config.yaml
num_hidden_layers: 21
hidden_act: "tanh_gelu"
qk_norm: false
tie_word_embeddings: false
init: "normal"
init_std_up: 0.0785
lr_head: 0.00912
final_lr_fraction: 0.0
max_seq_len: 256
train_tokens: 278500000
Each number is 128 + 24 x the weight over its row's rms, rounded and kept within 0 to 255. Layers, rows and columns count from 0. Numbers have three digits each. The size before them is the row's rms in percent of the matrix's.

# v: layer 4 attention value, 128x128, rms 0.0548, rows 100-127, columns 64-127
# o: layer 4 attention output (transposed), 128x128, rms 0.0681, rows 100-127, columns 64-127
# up: layer 4 MLP up, 512x128, rms 0.0787, rows 0-71, columns 64-127
# down: layer 4 MLP down (transposed), 512x128, rms 0.0789, rows 0-71, columns 64-127
v100 085:164180105165122138120151132142145176176152133146117095124130125121154112124180149130100166149124115153126107112112140108141124144104122107165130139137136107124123124115114180131097069118112128
o100 091:146098122071115144118182093126098105132160142101138139122127111098110145146082160108139130103121130127094151116085135172094124118126118162149095084155126180157096109101133117121150107104146149
v101 096:157111139173143106151156164150119175095115140124093151155098102145160119111133162137185134117151107103110170118159115148125132143132105179139123151119168119164080155166133117108123079169153154
o101 104:112165078089128131146093103093161132121141121137170053106141123162088132163168128119097123113122114123136111126114145113139134109104161092137118100132079158131164105108138149171139123143124133
v102 107:129154142079137158104163060135134176167095138130132176135108117112083137125121130122146135149168130167158131119137164111142130136115137146158132172167132122101094168136137129121129093174117122
o102 114:138153146146113114132104209126142125105187160120113113098173111144131148164135135144103140116136134109097114113130108123133105125144122117129159123130113140156140110149081149126153126109138149
v103 098:130137091139178102125141132173149142102137172112099155119111146148113065132148107104152151086151141124123110146129114126133131143148143101121125107119147153114175193127112121121122097136123128
o103 103:118127139081138111111150135125146156148114115118136134168148117145115169109079132129094109138092135127102153101099130157087132155101148142095112125144162129159113084092169116141136177089140167
v104 099:090145091124095185139114069122105144105099139133164177161112152103095161140163091168157110110112113158099149112071119119120133108162122122136084159128138143087108128095145113118144148153141146
o104 107:169148135131128093109152169122106124115120083109087116114164143164111064119121133086111157124152143095136098156129095103123110121129120105110167132138106102164162140106083102162089112114121105
v105 085:146159132098170101094112155133165141151107111128132128134115175141168138113113139109184190152172135147113120110136108121127120148143159132127136098119139120185111181099164137107159137142111148
o105 095:116141107206096153139142151132134153145160134147140156168119119122134137092160140127120091135086108136150181126130111124103153117098140149145129151118115128127157092125093119160081124120157112
v106 084:175131105141142165165106128132130096110151132117158089105132130119188127125114118149134127118124111111160157183164148111160131174104131156090139083102133120133115136123126099069136117127107137
o106 092:137115118144154122103108151132159146138097156156104064117108106133092129144165154146177125105122118122122096066121113121112117088118127140140125117155107129106114130125129184136127139129094120
v107 080:130124150093100122152126140108165107136128105185124139126140157110136138137124129097061121139160122168122093158095093159110158128155143113130101123125150118173148131123147137146142153086119155
o107 091:130126120131160125066091116100089101170155109093155127177096147151100117110103094125148158158095123112124149151116138110109111118120107135133141127156130135067089124126130123131107106127147130
v108 089:133086104117155106094121171119156091133152167105120080165145093116100134098171085157117151114109157116084117167118114142146106083160105148119135113106128140149130140120120119112089134121112112
o108 097:098124127160151130132124117152084132122121112122108162148088117145173127160112162082123113116155110130141126102098117144128147156110140082124149132155148091116148126143151160131122144136180175
v109 094:119128092104103151134165152165113142147140156158127139145160147116070124118140131147120079120121134108129135116130119119156115106109122131126105135157124105083136075131111107087140141174126073
o109 104:131130177143128117138104115126147129110110106123099133121133127104156128186078101120138151132156116082135109134107168082095103141079124115112145130136114116163123174121108139177104126124109161
v110 096:108149142113105152133156125186127123163136136119101099147128143100137100095181139099164139114127131164128115086102129114143148130189144131186116134130093153094147121099157140103178117134132140
o110 095:143101133095143120156105128102118167107135151147130140108157095139102149139101109163083139117160126108129137142149112133167150099123109141126146138121147134135130183151116098165087107099166118
v111 100:135151113120145102121135181130133110109145125106116139109114107159144132155076176129133095100144114150123109141154091113095160180131120152104139103134145101111097125119182104141141154151136119
o111 115:081138156130143154124096079138132131120103123159159130106137146085094131106177081112107128146097127092108130123132145150138125107138119093124116128103130154162114102169113159134118116117104113
v112 095:110127117159130136057158101147142101099139115157110123179161141129113172122127089142163144086113177168143105128108143158117107147126140116127134107137112099132207112143128118151166109145157123
o112 106:162129102106126107190153114105145216117092129138122113109139120105143118123117154131074122135154102106137152177141161094154148099161124173158121120119183117112070174133107115113130139106123123
v113 086:124123119139135104120146137157132146155137090125055117106101099165146116066128143110143123117154133127143089126153165151114168150106178123149127110137128118144149137171106099125116154142101116
o113 099:140126132130156161135110145117136141101111184139148129131171129110128166161112096150120147092111089134124164153097145123129121100076124172099162122106161125098090122120100121126159126100124151
v114 083:095134138153115173128134091142144068116181092169136106093128122144159098100111105134140135133104120146116149161160106141148158125114169134069115118115123098157122177138153099136157110122146124
o114 094:132127080131157100140126131161107157132085127105142122151124139154165099133183149152097113139128135126120124086109154112167094127142104122137131127175143164097119128116105128069122140149148134
v115 097:095117172109124136124127117116128127158122136140144117112115095086100150158117156130130140163158105100181116113138134110106139094145151144097134114134137109163101138108154158150145135097142155
o115 112:125110087156132143122160145115115146106159122140125144148114143134161117092127106112136122076093143162090119137132144134174136155152101131156117127116108135105143097145121098110124128091125110
v116 083:112129146093138144118135138100139112117121097175138135141103160150152129113155106119149169133099160147125116150143100206150148151125167100142112151110142110169134186136144117166160127118129184
o116 098:182147141149105110130133130133137155149140084100147075121123117099111131140124177136093134160136124151144159125095119097090109112131115164112137133112125169045143111128115139070126154152126109
v117 101:195072103116106117138116177126135130078159149146134111140164148137146131094153145149111098136143148130080079165130127127150105147096104123142155142093133140140147098144122174151101130133101151
o117 117:082132168121113105107128112110146138168109123151098133132109089064098185128087144127166129152125096125173153129093145116098132100137152170141100097102110130103104131142156121106156139098136135
v118 087:123147118075153106148151139153172135114128112127134135136137108109122151110147164126127117177150137105087147148146124138165116142126112090130092127106082125127144135150190136134129126165134111
o118 093:121146140178089156120113138114086167124154125104073120146145098124112116140144139118133136105092090147139123128106125141136123140138142186142133154135123167133124110087081094135116158132133136
v119 101:118139160136151136103145147108178130157085120116118155123113141098137124184126160127135130125116140115131151106121128123161119175089169111141131160147127129154134099163196118115129100131142147
o119 103:135121088111106106153093160139104102093168114128163091117133118143152141136136140136168116162155132139138102113156135192093124163128100133130117122125129153097127145093116130121096165127114135
v120 092:118152128195130103167115139127142163149112126129118120085122088140082120146129113065108160139156146150138138118126138096103178128116089088136129143109110125139150148131103109109103112088156103
o120 105:166156146085114181090144091130100118128119171120154109154117126139117139156094127145149115101140139156101103095113139147139126156166169145174127162142128134126100115097133118173124150164124114
v121 101:128134109189106129138155142115096174116115139120117156160082121093099148156134142120117098144099096138135177112126131128148086114122118148116142140126147120105073139137095106117091139168156138
o121 110:112128144097142131138122106137142116111108116092127102100140125187115114099123134125110132086142147111121060136143148132103147131116161109133160107112137131179186114146149101131151125135093111
v122 087:087131110130169141068109113113133090123154115115191151127158081177114084108119157157148138104110132179123130139142134160132132132073116123119090139128098117138106110081132128125113149172167128
o122 098:085140155124097091140136161141109151104131107143126105099083138098142130115141140128149150158174124093133124081096082100191137133178116111156160113124090165147127108171122141091117131108102126
v123 091:093120161119094171076175173085144126104111145114085116159119121142112141100117089137125114123097148152109125155121124167174148153130161114130121107132096134131139109148118099117126159109081138
o123 091:147124072170176122139103107129127134195086093140132106096133126116129139138102134135095152128191113095170126127137133109093105119110111144110133159100174116107129160149115102081128111105139145
v124 084:108184154115113110166108098127122110118131173158129107127130139076139183143119097118134157135140168103125123147137154126124190147140094110149120132127128140127123176130152121132166111099126157
o124 102:147113147167116150089155103119108176158113111116094133135166097145106096093125114135121134117098134176151109101106112141099074121131142110077137162127150130087131119112104124124111164142119091
v125 082:143140129171115134159129161132141145150149125111104149176108108125138156109150118099125079151128111181122138168101120097142133120132075135097135102120101097137191136108082119096122123138109149
o125 097:133116140144154147094126119107138108132080120169086096140111132143127102106084152124110123108137131106141109086124152148119109093122132135158113119141159131130113155136183137144127127111153091
v126 116:142073163132099131139133135127098131150143129087108134139167106138171128097114113145123122156143098074095134109124125138157146104178150128143104106140134134130085160140115116149137149097081127
o126 122:103181065128143146118116102132165134126119117116145132134087166144089149111130152136101148080122152152156125142143109154123110121110116121102153135106128116155172102109145172090118116140141152
v127 099:136126181137132098129124160120138142137110083094082103112129151092180164133127118158121146127141141090146142120114125122139081102162101148102127131094152142125100079104148149096136131106113125
o127 104:107124090103090122136078087089114132144141160184175131144153118105107094138146122090087125137099129118111122136110138118083180156097169126153134145138119153131138155123136112162157126153121120
up0 090:138161168171133139147134116130163108134134121121108148130148137113117163137139074167107142134108149141123128142122134110143150146083131143151169129138110110100112124110108182134137119112141153
down0 093:131135113123128106074118157112093130175119159097144104143112137127119129135114170090170132129149133102154169110118124086093113120164104153107121121139143188139061112144148077120109110156131167
up1 095:127114177147171093171117121121121137119119111142116101125137131128144145144139132156159165167138111141143144103127133111151124128097066117099119103114164096126117104103132089078126121112059138
down1 104:097152091141101135117085134127134098145161121098144132110160119112132155140106152113151114152131146099128118104159139159125121106102168123097162140085127095156141123134119176138128130150138120
up2 109:141154146137117122122124115147080173077136115091155120174119123092116061122146123121093148125086135145099102149120087128151157102129153130109103163092079138094139121131116127138138137126127126
down2 125:122147132111136117085115186136117149107124140131120121144138103139161102093101095118101129149111078129140161137159138059145151138135138143128116150117141093126151159150175127090125102143111165
up3 106:135126100124125154105158135107083116163189120131142096145095134131123150149118156119099092119159128134143164139087089116093129141150136166159135097100112147097093120105172131114105137124152149
down3 090:111133152116101092150171103148139166126092146109119142131152113076116174139137138107160141159083153128098119112110135144140152122133136121129117148135136137126122147130083119116162134107124112
up4 116:141179155115171111129135112123174158127130143148090112113083117134083117148112153136111116136089146123177125085081175115113118101126147160111082096111117147117111090139110141111082144128107103
down4 125:171127131171107097119123135168131127116135133089107135152111143117150124135123094135171164125145117126114160150154119097144111147124151146140156119117139109122174146145093154120157156129160119
up5 117:134121149116122105137108142148114114078135151127122082087111109131091127135111124119140154152172124116114141120135076172074115151113087108098164118160127120105158112092133136143083135116170149
down5 118:120115134081140125129105151153120144125119103109119106119136183097113091091135138118159150121130136131173134111151179108143107135145090151140128127106127135143115143117136146131109134165134104
up6 106:119155108161143131079119063135162125073130120118127122155129115130080114091108104111137158090152154151118104145096127124099131163133134163119158137151128152087101121087149102147124095148137136
down6 105:124113112092086109160098122166102091128150130125165123129156146135115188153125104163134103182083123127087163107126133127120133161113140137139112146088108143113116159121114140103113110137165110
up7 099:116128073096087137126086157127127105141144166132116114065133165084155159146168116105119128180109098101132104091145106091122139149152140102149085165126101156112106115148112139145131137117116152
down7 093:068145136145102104152109095152137118076117107142129101155091118162120161088130152089143169093111128127106134138174161152121151129117156124093129119113132114130163134136136134157159113160187096
up8 102:151142151104129112089127137150160114119151121091127106121098126129126133114119118152110095133093148135078104148078130120153092146111130113129112119116101148071140061126149121115157141127162115
down8 102:130145109136108121131125113110074132087152079109146134139159151159087150117134139123136103115138123142144147121165139129111140117125107131082129102149091102121126141132093155119095104126080158
up9 101:117088136122115142154115122128109099151134111089119160110121155124155112124117096097123150144139177125135143164157089168153125155124168148137167136125131108131127136106143109098128151145154139
down9 097:144125134123115145154111160117149151106139111141185144133106130130121149137121127138155111151094094120121109113104189084107117107115112106165097128151091137104177114112139138162165115179096089
up10 099:154132151120109128169143101129087119163125142163150151135140108132119106177143148107103092176128099125127113134086098083152133130121100140157119126108123110141085162101120079182137120127116166
down10 101:132093081146130111112100145099160116141150127124096164129123135155136119102129114114158174137109140094140152124154154156101151079112144107104079125123117121086126134101097150139124128099119098
up11 106:107128152133132136119116082117142083132129101133129130111100122127091153171145102125156143112125147163134128120071128104152120097135138126134093159125123169117083088113156092149157115115133128
down11 099:147125130083131150118115119138128116115139135088171140120144172094123131109089096130152147154074132117143150092161164159122142119145100102103126110132130104110161139106158172112131111127106138
up12 109:090172152147138090098118133130158165126183110154139146094095149126130137152119078145168128133110131128127121092108131114108133129139130138122093115115111175070091119133142108122124097133131162
down12 113:163122105082129126132130115141130119171093172098119123122161116123122126118148167069086129138161122164138118139117155139144124121119126102176159120136111098146143080091101164093132149147147109
up13 120:130133121083107166168093172117144114090163100145147128146095099137094127143131136123140174161163143120132138146116133134136158150103090163157095115132133116150126130106179102151113101099121179
down13 123:160141126157155099124153083130114095145151129103113128151160150146127150102099122100163111117096151107145127100145105146096130127098074054092161109134134135173122141148125140115089091122123150
up14 089:122140157165099125123150077153131171176129101121121120121117133136110172149132120142144086144114185116111142166102144130109134148110127159087128155138147155130097116101150121089183135152098099
down14 093:137137119102148156152098154107112093087136155139097152160124136113155091089103130115114123118110090133142107108144107147127138121120134129133136082130128100102123128143105120145061107121166160
up15 114:113070161137150106144127125112133121068101127142115131149122119153125100092087082135123147127120105044117149162150105124126117105143124095143099141139123200154092115161130152133135139125158117
down15 120:111172143099079168159107134122129131127121129142098103126132126097167144120161152166120120205117155092120159134134141133131138089159137154084135102124105131149157167129165084136140141103134131
up16 091:115125109145149072099085127079139140090162155124150113125110164105150127109119106149106123086095145095137169104161133110160129136119111152074133098088091097144115121102126100136130126120110152
down16 092:116118149132070181125086136145132125111133084143129086138138142152120158124155123140095115110139146118118161155160146136167129133144101077140148105123169128115145147189135161135115139134144136
up17 099:102083165068089131116137097076106132142098114148140128114138127148132124133132132116094110092128110109139089143136130116103156103125105127121089137137118101149141121125128088134112106109113125
down17 102:135157079184128143118138145145142096145146147151129152110154110156104080142110111147140158173110104172174134131119135112171077110120148126127134126158124137143124129122102168113142153142148133
up18 103:123137148126129183179151124092108154121119164107141144195161152147133134155126106151111103154140118126166135132122105083103140118128152147103154172142158116157113130111095132132118156068101147
down18 095:125112107160131093102134092159124154175149127155150115091130114093143141124139144128073132148081120131068150135132129158182113110149101112132111133131138129123157159142111104131108122165116126
up19 102:134128137137134130110141092129143114091163143092135163162119123114061169162149143171151139124108172144130141109132127150132121191128080145091172087174112108147095133127110128138103138148100147
down19 096:082139090124123139157128129152135163155123137165125153117163111102188132123126115117149098155139119116108156120141145090110156109107150121174080158085121110099202136135126107115149128119170127
up20 088:082115162100085106093116179135160144112157134115133088109117123122138143153133118148136141190145121100127116180125140101083127182080147153127153161133116163124143147135099124128117148149164129
down20 083:187172125150198131131138090083117108123087161172107167162109135146138139131131153111153145120117118150137134103121157119151124119167128095108137114147114114117141143138128119184136096127112143
up21 096:144151112107103117117117091150082146116120140167114093142124143096150151121119125120148135116153131118101144127122121116175146117124131129108099113121108122114121160152153093097133143139106132
down21 092:114129175107176164146152161073172101142134105114140184126113095128131110120136164117106111115129137164150112128138160149101103171099146130143109121118169106162112137116134172152131127131119115
up22 112:127141098100134124122161125144181088150126200116158147074147147139161124148114116127144139151112166156078157095131168125164131172148157129169111123151118132143088103131146112105144120145134149
down22 108:093072130131134142151107145094114145110097104112118099150111120155117119116117101131118140136113147132168107158166119170132129130096124133138110113095130105096186134168141135117114160100129103
up23 081:139119117114118154114151148094083145152096133130132168174109117108184072146132139099117124126083120116129109116134079122146142137096171150096151139145122098110117110103143145144099134160136091
down23 080:138151134146150107127117111166119134100139145141104072128124136148106119125106122179144123167147138121134143151152167132188135119120101087148104131132123180154142181175098122111115108136124166
up24 087:098136126146132174125143156137141139165138102153110170114138097108145142145158153107133172159146127145122156170152094112173125150113108142136154187127155129168178140155129098114139139154121111
down24 077:165173166123114078135152130104147159108121158114141113150127155155143116093119090166153054098140154148145103101089145142109150109148151146124109115121087115088075105127140142107079144115098144
up25 090:113132134117182076160140111140150115134137107129134110108131166094130100158149095123117128116041118133161128139119136130142138164121101121092125088109153123090119118119108090081125140128123114
down25 088:147110081148075140103123145140141105128160107141130103115154130139107149087160128133118143135138157138113151163133103112148085110177122128148099139139091141142154109132143159128124116099114136
up26 091:110118124127149134155108141116158127090154150112135106133102083174103136147110157131093126101082118089162152163159142143131128143119100127147145114067161111143096109120165126126108127135124144
down26 096:145118093148163104073090135124115117168130144144126104136122138108127087113129104120153102153124111121100140078119092122120120101141144101138137122152139123125173125091112067141147126089130130
up27 106:114101141161104157090122108126087152092107141159108170098106107158113120118134131090139161170111153078144155111201125099110153120119121168084078120127085097148132098106147136132116130123119162
down27 115:106113074107171135125132128142142138092118105140156138131142097116137094135085123110158145108155093135158108134081094113121072087147130112107123145137160127141136130126163143135120143085147129
up28 111:106139162151115160174102127159138111125114091146140110106108166137113120127106128093147160121165155136169149157157101157159152095157152140158097099156105121175143109170156135138146110093117097
down28 122:115131128107183127125151136169126089102090113119122119125143134159114150110165125085094124147101153086101124105116102106113124159079150103128116174126128117159117112104153135135139093183123104
up29 109:091146137182140114149106103148091137175131118100141142151136129105114163148143130143142143124135191121173125129084137116153100168122162154150096144094175098083129124103171132146157128089131132
down29 107:164139133136105123113181123152128161100110131161090157106124149123144100111109128108101106128105116116111118157161121127102163100134097158114160098105105120145137136164128140082103173149201135
up30 104:124141113153143136109131102091080121125168100118116157142089118150132143145109075104093112139113132153076187155111081205127122157104104137113163150105128139125108114136115140123096117122124108
down30 096:102110115121115117145108133152131077115129174143129115107139112123126150110145179160187174131125138133114134110156132080143155115126140136152096118145094101110163118141159084106151119189134155
up31 115:176112141152112149119150104110133121134170136101143133112109128117136113117087119129163150184148123133123119134144155130141152121128088161154169159135119109123123140112132157177125119097095140
down31 112:152139161149103116139121097154122172112106071131106130133136149101120132079129101131125153097154119175168163149150110094128171159130149149107149129114140103172127104129100098148130098143153127
up32 095:157125122118112130113128101079152090113091139100130148151162138119110124122132137113095108157101106082117121131142137122092095157159185119169158145104165144155143113091122125183118109158147112
down32 094:126154122127148126118145116176144159163100120160116148110133124134087079116113108114148131089157145140155147128113102123124170092107125121121104124164106113098116136145144137151144111134106107
up33 092:189140124141091092131130160110127124134114118128174100122161123119103137101110101128116104137120120114159078133117167146120081142132136123139150127123176152166100143100156147119143176125112139
down33 100:095134114102170134164132121144154154105150176110120127144119120122127111139188140127126161145113120119087150139126109094112153123098180126143142154150089129153181145172121126127120079130074116
up34 104:105098116104149151166115097138099137104118117104133164127181151110123146103154084160146115108117123123123160119129103146109148140157155152125125130111135147137180113144130116131131113156154140
down34 103:107113159114083127139165122127140111083153134136138157143189091115145171120121123136137124134154153078127065137157113103110171148109139148101128116110125133173138137131093133154154117092147120
up35 091:093115170136146161142127115154123096148116130145130136126136113142166162163140122101142159166122111132111158138126114122131111112136099120136163115143133083119193164114103157147103159185141167
down35 086:137133065143112115147113111101139099134181126112137114070162124163121102093139120127161120085139110152129123103136138121119139137136158130164127152145154166164055134150138127104097100093115129
up36 097:157162163140116112119163132127089132071121118128112148164114143085137083105164120104156134094090123174112192107145127163120147108115100134104131116151140120108117121142115125137126144117161158
down36 096:142152169172120167163119130129121163181147131148163156120111125111111161148102134105116139163110114098170090139136146100168131180118121123137131149144088129149169164127133152149123155129116120
up37 120:158148145131125191116162072153093124138126128110086104134123110139093160173139106095127118133176166149122152169127084154129167097128130137127124140149081148137137125137103123151102107132122104
down37 129:116104121127121089127157137115140141103142134097157102155152151109142116149133103155084139133129112148149112141123123122113113099162103082171116115114133140108176133129157160108195141119087123
up38 082:149148146119139133132163128131107144164130150120111107142106131137147135101127116106160154126108154157154145132143097179138150132128140108136122126098123141143135109141126087222115164103147102
down38 088:122128124151112126084133118113111121146154145159129160126113130164099124116080131175157103126152113102121129069146166133129120119118115147126107141107108174133140117129130129089148129150104094
up39 080:113138137131127101115101149141122095159148138131149133169151104139168139182160138111162153110174146143142128144125165134144101139166098135194175130117156139184106147146143167145114135124168148
down39 084:186138116101130167147163114131098153084178170132101122109087127137130122142104099160112121125155104120156144158112131116158133119106128143085082111153131142102157131106144113145150126176119106
up40 104:175126148130159154127079126098136108140090132102125140120106104162182094092124138114144125079138124109134111117119140104144131145117146118148130099135102096143125122155165092138113159099178109
down40 108:124164172099110109130132106098154143081147140134111148146096106143106129132142163150139105141142117136159131130117134144095114139153147135134111117145119158139104137096113133146185094155088138
up41 100:143131153171151157092110120132136138116140150134099137119124165106103153103159099137106120127123161113163100133117105109134067140127104114143194096082135133100123121104148117146099110127100163
down41 098:114103129103105140147136152164096158113090120119143085140151094125167064141146159138131143104135130112107132081129147171116146134150112186148106141122133108070111142116135136126131183137128152
up42 110:099138120102138067162133164089139116175121126142064107129095094094125142129142122093140121195156122120095175152113121132110197123086134143117120103126193139129110128147161134145128144080104116
down42 104:137141147104126176112107137115125155129113130128181133124159120127113150095089126160151104114144121082153156139130120103130080133168123132117142152099126094135088150120122095081118103131142182
up43 104:122145154085151144140092115138144075103127108137121099115157161151097101131132103146115115087127131117137183114106090143127109116125124119126107092145100113170126101109171148090145130118125125
down43 109:142103153116114150113152137130140149087094143158071147127157136134117119119120098098132115129122133155111063128113075110118114154172174151141165083142140108149110134131120120197155144149111116
up44 122:084089154148090113151122134124084153107135111157116142114125052110100140096131127165161133162157133122131132140152098127132141131132123117115121118143121092144116145142134144132098126145126162
down44 122:130145133155133095157140182123134111104121161167099155147148155143138135112151089102107127100057117108144168136110172120157126102148115087116135128140143142104167078154136145107126088153126120
up45 097:138133126131137139109110144105171134110083158133125117141110127109112147156138123170103134091085169145118142111114139104133119147084163137098123133079102119088140143133103114132108152157129131
down45 099:105157148118125115166108105150123116129142104132123150149106144156123157125149122098198123173116133178141106135139148139097128103123137102134130097144149133177145122124130125173131121115178136
up46 080:110112068140140125170187131158088136140140141118129129143109148095102118113131141141184109144117151118155145148141187161142109118103125152147135145149100137118119100088132111099145108097132126
down46 073:171151181125109098095097112117147110150128108159115133130128120195127137101131120086087087101128126142085113104118103094121128152110092091083121129123153107139169106135102132133097107129128101
up47 099:117108128121111130150097095099144113163096140134085079134126126140133174136140144121138153121148128139126156131108174110167117063134118126161101085155197132143134150161138166145136120150134161
down47 094:094196110147165138122146168157135124120172105138145179157130127123111147115144119128114138113111128091117122114148118179108138179089148130077133155094098145138104120095126087127107123131133105
up48 089:112124139132102162130134065138102141116116161104134123116134128182103118130144119121176157136133120144106102141128088129128104144118153132124138155125135107161136120120082160146102136153113099
down48 092:168114133120109103152113146127140157163158104130142123142117134098114167097136141114117140131107118111139157143134161096136157136118068112120121105136073184094122090134156080115170117113120143
up49 069:138128063146113167115153168144122145159138131128139109157130169114128134082117108124156166189149129092161146126161081083120091134104176164155136174138141143164167140110148141110125112094086136
down49 057:148120186129136100156104097116106103113109138146103128123179137143149117158130169138126075103144126148115113116123164180133188154148110120145133083124092146082122148160107115149141164116145141
up50 112:143119156153141146144115145122107156149097106138153125123133112128151124113138133135122158125107080106141135111105078132173151129138149143084095159161129164128154112106140150137160103085169113
down50 099:087150117105129134104110093120155118120119141082141132172088139108153126178128158159172133150111124117130134120120154120099109099101126099117132141141124099151138112147132108137104167126082113
up51 100:122139131168142090108115155133131151164093114128125093086091126122099153114196070110128123159135137141127122121096157132133108162108157155120141146117146113094154132152149138105155134128102125
down51 105:139095124134099124184149136132150131118165153117130151138185128153180138164100196118151115097121100083142116142127140103088126116162122161122141135104130122131106146125104086156144187095158134
up52 079:108150131154090098146091064167104161128145146124159113140126119193116174129088123120116135118107164146117127155131144144134155136184094144148094114123109090100176136106160120109108124108149162
down52 079:139141126149186137104144161098127090110150143145051135149102135134140115107113150108145150114096092138131170106151124121133151145102134104118108126131125143166121128128123133099164132143088123
up53 119:158150149136114111146123151081122134115116111143128134135114125135139125131135127188099152175115123136122103168103132103148165175114172173140134103111132127140092134168084131166152137120116111
down53 121:184129147116095090114180164154142108121148101121115127142131093120133110093095111074157093123132119107115106083118105152141106107161128161122141124146137141144147162109164112125139090125117133
up54 100:142155079119122165112084117113115085183063148110138118138147155160121164157142104101139125116072143121121140113096117176103129153132153169129132160128141150126113111115165135100131151096132145
down54 099:123118107132123108132162111133111180119151116129159130151110136110120122098116116162111151106159129175117111171166119122137125098134146105128124122151148152155149162150113133166144106172170109
up55 092:124118102127143137068130128110163122160104130120137121134155117172107167156166155113084135057115123143178117116133120078146133142117120132121141172096167151138112117157140073152120122125144125
down55 086:125147188117123146164141121142127105143132163150093135150105151100122046117070096140157121153110149124136129127113141152106136119140133150128110120157121129103124142139104169085167138116119115
up56 108:122132136114144130142144132105161113098117159135154125141112125138126097143114155111104097113087108077129105170122111188132115121125106092077159117163123109126110118146104159113086146150130128
down56 117:119130105135167116153120070171122168154077112152141142151116137118126137143143127095119122138148127154143100128071147094113129115097173132151108170133111113133094125118139122112158103111149131
up57 080:153128151120139156133176133140159133117166166155155126117152137139129134157149129117162173143140179136141159137135121168168163127162160153157187130170135159134139147157148140153139159135142142
down57 055:106085099112152123104101101105155129124095113115093139147082119096118112065115108147077103113146092127114086145145128128128129123126107089124099123104153147120132125109109122130118116116093118
up58 098:141128109102137140142138107117143123060125105108153123101163121126128109142160107097134126112193137110102129164136147165108165143100121109140165114108116142136112109126163182108169146135162153
down58 095:126108151120139132105132124120158096130144173123120116146085128159075138145072143137095129116082136121141151102114136096120135136141148132115137121151124127153137144108109145131134107132087140
up59 104:126139131126115122154126174109112118161111136124116127127142137121137151083166134122127106150120097181123171118075126135146093113153126158152113152133150128101130129101116142140114167155132083
down59 112:103147122123118156158085066168124130131125149140120149150126176120132131126112123135164147068107155103132079147117133111094156121124115107102128123124145160101123104122156122124114111152152106
up60 092:116118130175117108134106117105123111169134179144131179132126105143116104096105105069142120135083114128185090102168132096154186138139140136144115142159130129115102112140156086095114090167152105
down60 084:106134147105126169094170087148111122104127074104138094098087135126117131115130155121140123128118137119108141154117170152073075127135154115116143113112100123121172109096100142136121143093149129
up61 108:104118134148123127166103090106143091094133124084102140119151103182117137120111090148123150121140147094124138128125110129154130159120136117139100131128125093141126133136116132102117117151141086
down61 106:142131176108140159121136127102153172182168134163141108103057142110096099109127109083099122114097119158122161162103124122137168111122132131113097116148112114131104180117148155127168143116129154
up62 125:153123134125140132163114117122149144147146129153124110086136097111143153149151091113144127122106119158121143165127115178111170108151112154131104093135126147092118090153103148121096131112163089
down62 142:153105116148128103098149144122136148108079163152103147143120087134122081165140109135104117129134145134106087119151132138137100102178134129112156117147121135138156165141127105143111167095074126
up63 086:124103135160138114105088119121113090107140134159152124111215128167097149132128115081116132149135093129154125123118095109118156154128148148117156130102157161122144138191157101118088132128128173
down63 089:097156095103118185139142138136103113129109116126124140179092130112144152120116140156150134125135131128105161159147125110113134162108119100137127128159082098133117083149112117144146127107142086
up64 108:144133127133145091128112154139164105106131141123111078124118113132164160160151141109135140091138089141176157121154146146122165109096108099092146120126149107102137159146157121146118146073135192
down64 103:164129116130117135137144146075119134117178134156121137122122138145090105178107147125134110119153150065087103157095106117126098138158115169144122095161153110159149127054131142146120117167152126
up65 102:137102156071132134176164103094128108120118113126140108088157104122144123112131117130105091141123126151140140141162162094162166124097152166131090124141122124120091105130167128140148107151137157
down65 096:120174122124113119102147122147130152121175137167111134142083119139138147151101143156167108163118125132108108152148105150104127168192115107139151122106135123125136156146142143158117149117065071
up66 099:097128138151128154135107104118128120131152141154123135117113149127091152186135137117127147074118151148133152116124136113130115127073092121165146054149148106142121097103144141135129117129145202
down66 105:158093121136097139147108044106143133136152170108133151141121118098137123156133107129133085138113130167138129080110127146117139135178143112111117129112149126167180155130126116179114117124107123
up67 105:078139133127140132160135104102103134097161130111126175152167101135126135109099108114113131068104123124099167113096132175139119113121140134118095154126127129162082092119122115124146127104110130
down67 095:124128141109136141117124149142137085168130091131132075081060158129147152124159138142142108152100130161129091109128111083133117139112113142135151139101110132092173113138164171131149157146149142
up68 092:177068118128120137123106135101128123138125124147143070173138113136158128112092139135122140119158079130124139172115116155138103125129079136111113070141113149101109144130127125135077148128111132
down68 088:112140120121123161151128098122122131113117149119117175132127121134095097127156134073142084100116162187134145153143141137116172132137088129136123161138096102121143071102136174077137160114182133
up69 093:154115159087121143139126104143156110096118144155140112102156133172126173146136107120123100147169144145110124160128121148158152136091153090115127096135095147184157145122148143141132140097171115
down69 089:153154096137162118162157145105137107137123148102130125129155084088144084138130174118104127097111107143150096102118152115121117106167148161124131152177136119144131132118123166166133133132091142
up70 065:122122119126120120145122128138127096124092107076120096122076146080082135111111078077154156140127121124105163121114128125161123101102084143147111128137157129172124191117176132116139125076161160
down70 062:116102087103153082116151158111117115170103125160108149160186078137145119118128164126136156117121102136086148144161141128143115113160123090133130104134100114134171094154119135140156100106108144
up71 099:105083159135119153108112112136180092148151147181113171115147139108078106119112099159148104144120086086136101104140096129141157088097108138080129110133140142126108104151122138127118159153113136
down71 108:126094118116171108146147125117129115107130128079144111136127121115154125144102095137087164136100156139171140133106125135092143182139133102145131162143123122143138131129149075126108156135108106